From a checkpoint of a small transformer trained on Wikipedia: vocabulary 8192.
Each number is 500 + 25 x the weight over the matrix's rms, rounded and kept within 0 to 999. Layers, rows and columns count from 0. Numbers have three digits each.

# layer 6 MLP up, 640x160, rms 0.0928, rows 292-483, columns 0-31
533490482492462481463503460518503479513500490526543493490543457477527534493518484496505506501528
484487486447524524549464498489489478486497511495500540495480487470486504419500534492482516514517
519513510510511477505502529497495529516469519520489494500531507503496502492487536488533511517505
518496463515468470509491475515532504468470496519450524536548502553523521493435505469514480500558
522486487490444481480463466522498527509510562496515474503524516494514476496513476479455463472506
449487504475496500488437497491518533497484507562500519506522485511539507474479522479505504488537
476481499493444479518485495517519529496474546518492518518522457519527533501453526473535501492566
479492471526499509490486449517516526499510508540495536532529457548525513473422535451498527475539
520535494492480520475488535501521484515515546536513495480508489494512524459526513467523500473503
504484489515504488503494511488535484500519544482500512509482442519522532494448521499522522495526
484452522505482500471492478467520515479490524484499554482497499507478519478524551488486465494497
515444534501463437537505540496539482478513509508535530489517501522511556491478503492552488470504
516476507486473504496436501497511468479525525495458514492541465443496495508501499496524527494513
450518492525507465568498522530508511496493529515506512533479427517499521469485495471531491492568
452473497502524511491496492514516503501471497519485519498517512491524539508510498490506477515490
486531483522495472534467485487520515468513530528502508526518431532532547473461489466496532522548
519492476483484493502501533511494513541459499487460485500545450451503522499480526516502483510547
492491505548497494514497532501498535489514456481514521467550435500495525483487515499497515530543
488537483475501475485496502553511523481521528544498535522530469512526528458511487476490534550537
525494563490482462533433468496509477485480520500469515495552523516482508472463468495536528530520
474517498508490475560518531540501514489492495512503506475499487543497484509502530494516488497512
517462468485477522476503469510516482512515496486503513516564490453534477460482502509497515480542
452485514503512512511494531481503507473499508500516529510534509499546499468489494497479511488504
519476490505489447528464521518533485504508460483469587507467484522519470523507489490494448500497
536463450454470486525412516494495495539475505491534574499514496510500539442473486485495524523494
484519481475490496483515482512496532509533466518511523519479493555491502477453507486434473501525
538504482496484487510479518526532540480477472502498526547490484525497519512503517472501493546519
484494494482480482499475517516499502491479507518465510531553471494519575504502505459538502461519
487468496485471447481520500523473484495441532507487521462519500520532535519475530499516460483509
512511538454479520504477525476490543515534496520489466535514473473501525510497485494485483496544
487550481515533490526509533543503509480481505525473522475557472474521529501489515489525516526508
447484500498476503526512487517488470494506501509507482484486501485491502490512503521449487485527
476523505516523481503498483509486533492469525514513479499521481492499504504504483485473538487529
486471528480486485486532441495481469482514507511499529502485459486510465463490525490500514520491
494516484527529464544500468500510534514482475519492506518525476473503533505443538476508514533513
515505505473482515515471502548505510453492491475497500471503461503548499478470489509457516539550
501466461442526534513448510507536550484451519504481554506511474478517471499509489484466467513483
510509468514486537519482511532486497452518496517490497479581491462543488501433458508500489476490
457486539474517487491512463492472497479517503559477468496509488468513504498486498453515484558482
459526503492514508491462496494481522466502509528482505494511496512540533515523500475492505552455
468482508496504502528505510527499485464506519536471526533510450504539532486482511476525512492535
539518519518466470528477520485537558454497492504520542524540497506519532478518455495475458484495
529539492488477490506483542490509526520489492499477546491528499496511521467536500502547481507481
513451502485532502517495535510517482483503526503508536519489504487492523523494513498495509545512
465484500509498491509494530507515543531532519488514508496505509474556526524470482497471510504514
485480488514496480505501488479491537518536473518478475516510513498551505483507490505483517507510
520477448420514502507469494493512471414505509531484525502517478473511513487492471495452494477499
473465489474496495459495475492536509517535519529525505492475517535501481511496522481467492464493
512488534480485486561477500497546513465560484521525503493511501467511529517418500475509510505475
459507518529501495467503485474494522508507512484471498569501502510516549479506508504483478497528
484513495530492477509494520485557469500501486494482546532515538507492470478461471492505539529529
503449490483486460518468502472525507477487498498466500496515483516513518496509513491493448484496
521490513472480469494483506523514542472477498508520530527531491487571517519503509507495505496510
495529461501512465526495506503492508453489498550475517520545474516550555472501490472508517543511
480531538478489538488516493524483526528477497514525506525500486506542528492456538485484555506536
519468501472473496520475480526496517493493524524508491512517496529507505481473486458490488528531
522499486475500476478522476475530499519503495540485514478530510480513503483490462511495503506535
509458516460445479491467483491538487483522533500449573511531498509541489528496546493517474496490
478502496513507478528497490537483532484490519522491495483570479461494549471476519510536515547506
458477513495528436514502530509534508485507518527473504506513489498483519523497514485539492467486
499503497532541486488508494486485486457537491486501496536495501569537519491484488485496483485518
514496462521471492493511491478501510484494547492493527510532518537522494517515510490480532502501
468476532529508482494457446488478522509514468499536523494543483511499551499499482479518488477507
485519478459486487518517515523491529498477509519528498509478482557493511429484518485516543485531
509514517515473497501492474492523527448532545487502521490511504485484512511521531518528499501508
491487473484484541494479504523474507530525522515535501495480453524504469457528487509482548551505
518507488511500482521478541490489521534524585497523514537519444477505491481491482502489530475476
492503504489523526473495533516513497511475560448503518513520438451547497450495464505456476509518
481488482503539493511502506491533483466533497486478530528525480484499532462474443496469501486508
508486472462496477510489493515522495480480511510526530479556492471508506492474485461490533528500
535477520473495506500480484521492505464544493487534530514521468502499481462504493506465525496534
522510493523504461481479480482518494493485542495536489537534510498495510512483528471533505514509
496565500520493520505499517492483542496466530487510531498566467522517546484517493501479480523499
492456482499505498529474507519523522504517526529500484529520453548530525469418529452495513500556
500502509506491450488507490520513504485501507499498488539516507526509528487492494482491481526502
499509522508497497481489524477503522477503539484497484487513507520523521493509550526510511531493
504508484489503488498507490510489509490511515505553513504498502511499514463496506515498477492520
493486493448451448508509481498494487513503539554477540458492514509525491478463478466512534489474
488540537475468507477458511482550486515446507505456565469488528473498520515502448460535512497474
534517487512474500483439510485511535539446481516428515574516507523497504485494522489525472465479
492471490503469468526486506505512537477505533528470530532512483518522514484517490466524469514537
479487452504507518454471485488498493526464469520467521504525511498533511501504533506495509509512
487472515511505484533437531501556540509495506482485505506489502502490506460512531441538494501493
494452462557471511520442428509494535491532494497492528477490495532536479507462537500515526512481
530473480520460473551488521513504498456458497512481527520527493533530536508511490464499475510514
472465462544452470520495501534512502519495475553473507542491473462559502544471518497491433464487
484520485521507478568477493527535512464505520534510561480522449496501521503413482451487491471500
492449499490454451531490514501550518501458514511476508516555473516523560496423498464523503503526
527509538443488488559479470518552533468510528557502527487496517508482479524487505509516486462509
535482487467481470503448499528543487488503522537495516532551477489528544455495529471551504473534
454452483486467505518451511510499513489499528519523514512551435496503531451451486451514542497536
497512557481478512558456476462504524475527528493521526528522507508494461466518467492538562536513
455555496484486497540504517516508537491465485511499528490506501510524515490504489492466513505543
491483469501458520478506481527540506502517518538491522499504494476531511531522554467510499479509
453464492466487491510491517515529508485528560519501514495524473526509537443452501458484533474521
477516538506467445522520559532502479473498512480492504492512430494491544497504515462505463495511
527491487513509441476472500488526447505522532505488529506514510513511544499506516474534489519484
518444498473519497514457545498538498496512536499508534521509480452510504523490465480527505482507
456541547507445465479501507468494558510494541493447521525471456516513494504499505456512514519498
527495502481461506513466510526471537522535477491475496520485494536500497462480512497532514509509
507472451520481510522455506488522518470513541498504561492507506505507494504495499508486507533485
524472487496479474515493480505523502485533530510504506532512436506540528472471510462482531499535
498466487504509475488520522497492502499497505530491490487517480497526514495510523504512518510525
514503501527460503500521471507490517473511510467517521495502500490526493486486492520497491510543
509531476511477457515504525532516508487488518510470505493536505511518514474483470508521478477552
463487484518447501518487503493563520533490550533539514490524523452496578504518484474500484468481
465512501489492464507479483524537523489494503543497507535582445519532545474462494459527501491529
497507515494460490514498503519532562470483501546426529517489508524500519489515479496505530478497
483478528495512481523475534489512493467503480538472498525524492512546482486498531469521488497488
472534501497491472553513514515490521469475486500487541475508467519530495484473473510481493534475
445527482487512521557477508517482535499498485474495494546487414498564533447440546494510496506534
506515529508503506467434524505520507437525534471509545474485501534503498484504477485496506509539
484487494490522502505471511507540516483511522500518527522508475466531507463466522492525538532506
464520485474482532485476512474563503488477538491523517509494487497514489480497482499441500529511
512455514483475485544500479496523502456535507523530501497541500519503482509416467488504484476551
504477502466507487500502467499518517465477520513517527541517488502502517476500498487487460482492
491538533514498519508506467508491488441485482523482544500463472480511459502504490489475467451507
442490518508492513454519494513544511433525542551525520500525485495496535507538490469471486469488
478494513504509483478522536501475467505529524489473472486510485511539508494501484496509536534479
460475475513473463538512494507477508522474515523451497561552472503536493501525547489470474473482
520480488463515509467498541492497530496512528532486503502574455442493504481497489516485495461548
493501503504491508499513489546510520503501510506525509538487497518483514505507480486511469492512
454502509496470487490494505525548505517506522517516540502533494482549585466430494451512531499519
497520520536521511551445499458526501511493488473521499549492478452514500448484519500518506507570
502501559484488486468530505507503483486528531532551487504518488530492568479511518487555495504562
479502478494491520530445507482471507507503500512516505517529496533547503488484504477527522510497
499506506485514480450484474508507531514526516518517551506484505521484486511545525482481472486501
455522513469481498512474497478502512534480484520495544512517511459506497466535486484513550474533
458510515498555497498501519519481489493516509507503511486496455535475484479500507483497495524505
522533495486490482479485500488483478468512487499467516539496482517474544503516491501457480510507
490511534491478523475482536502516466529475490463463520505521432455495472445497501481489493494519
495470504464493528495484473492488485506473556486488501522517522446544527476485529516513496502541
532463519513490504536500475510518475452500480484465509500507473523510499502480502497539498502517
463532514468491499535492494480566491467513489555454529489489499500476537514404491483492477432518
505461468526474471505449503522549500465478529502483525516559453524546510486461531463511518504562
505506508533520497540509487505489493478537487494482506547509486497547542485485493497509485525527
503500455496502479530463503507505509451476507513486524522538480525535527477498503459482525536523
506489519516459452485498420510520512492512509503497540526486500522507517505519521479492492466497
491482476478502508532464523502502550467542496521520517508513492480516505506513500519524519523520
522505505498488506516487487484506491530491506552491530488579477442545502481508491488495525487537
477511528501489464537491503500485480496474494502467526530502490539480533451535518488539479488491
490484540482486512514470478494516526472481467495522518534556511503508565516501480487498481468485
499480511510494468497522509531481498470509546489548508499529499503505500502436499490530483475507
479473505469511500490480537510514518532517547510481489496527438446515495455485492506505488523542
490485492495516509497503482526507533507520486519509511510496503540489505537494512484480480489497
497548531517474475500503515480542486463513515506487495536528489534563503522493499477508460441498
500517509484464495546522463506473492501491488493462512515529509497498506446502496525511478494530
475502481487441491528471509517532548485484541515499522506512475540504534507483510466498481480499
519496517467453510548471516527532512483510502497498465493510471472494522503461496510470468462544
476540519479472435528554473521509514491535521580450517501483528493482491472506520494517465469524
482480465483498525474488482515473506514447528513468539526540476475535556497507495500479511516550
466476523536485491528493488504503497483470465489516523527524505533494530452462492509501470456507
476478511526487466517503551540519541475490536510459528545534461545507537488522494452512510486500
485505524490529505502526539536476519460500490508484500502501461535489511472513543487525475514528
515525517500503484506520498511519480443485521511497500493512472504474587487540562507499506552524
528483487540495489494531513466507491490479512511495573492548497498521526490518456501481521491475
501491493481511507522494492487527549499505512490501484535499481451505510556423525488505442511499
482491499533490468538491539529527516491470473542488516563515494505499536531468530470466497523518
502476500470484500544479482516531557499542503492475548530507472527503542446471495471513507504532
509485495519494444523494495517510529471475530515479493510567457509515555483468488440521482472531
501491466477514489542493563545556480478553515498477495476499458524494490523481513498524472492554
508486460504475478552477500497502544494482519491481541454516505518502488530477495505467519502474
505472488469499497469471438470496484497525582505487535463516473456494504532496500507484459491514
492524471500551487473523516474528505519497535515502541504552494492497568504491503488475444492489
537503494495456494506470511500524539522484520506473527502513491483504516507497531508490497493519
455474510489500456527437462511537513496501515525491545508500472515527549524469535472491495511511
482478504469482495524501536545491519523484558512489502515499523532514518498537518477495515504485
478504510511491505443507465487497457485511505529503547512507504450533480493516503510464498503519
495481481500503495469509508481514497478492490512483520511525468490536502468489536485499531508550
490499490484496470510509526512485507501521499487508508503510489500492502486463516507511509497496
468508485446509501523479502513496526500525509567538500528514497534517488470456502473487513537506
423518500456513512490499485495496509482477494506477490476544458488485520495493491505466498561528
456533530481512490457503500516474506472522492480505468522507453491496513484479522501475527547511
510489500527430485501535457518492519472494529519475546511523461492553531481486534458524515528530
462536493504489498479458550510513510508498510492428560459488463459604524511502463467514494466459
490488494468463542497489565525483506502486492471508513488481431528546496473483489486442493538485
516518483483496500487513514546494581475475505531517503538501528519508524545504511497449444483507
473500551525472486482472486502490498510484475506474604475526499496498491529478460437486498487455
458510521459489534452470454509467480476518529504425503514528498477546512500526516502523494485532
489511512510486473523479486482537514490457490525449497507531522502505533526483519495515498531499
504513503467493505466523465510505517519498498505520529556528485531532560487502514492471504499499
484477519466511482519464523517488511481444514513498522540565480507512565486465540466519509483546
477473482512493478492511494497492542502519493516523496516500488555492485484486506502538509463526
541467469475532518477500469480492489481512564481473555517504457484486493497497541486499485504519
508501524458492462531468511530496492479506520484463479500503467477496489489473508493511524522515
458470498546478514516476492523520513505499543527491514510518458516498525452467485429474511459522
498492508519498472526494511500510476511524509484469522526501487521497510456509502497525482500494
491509516471474458473514534511512526481528490543499517482512484515508564495472540471501468491508
528490493463445520553459520519492554483523497535466521525498488484498522534430501484488482453487
496475513472489462513501462539488516502456502551459543492514523524480532454512473499493503512499
490486532480500475491529477480478502506480540538454524499513481506495503480502509469535484494491
497454484463461456536466460506498560500465530547466521517527450520511486504467505440509514515504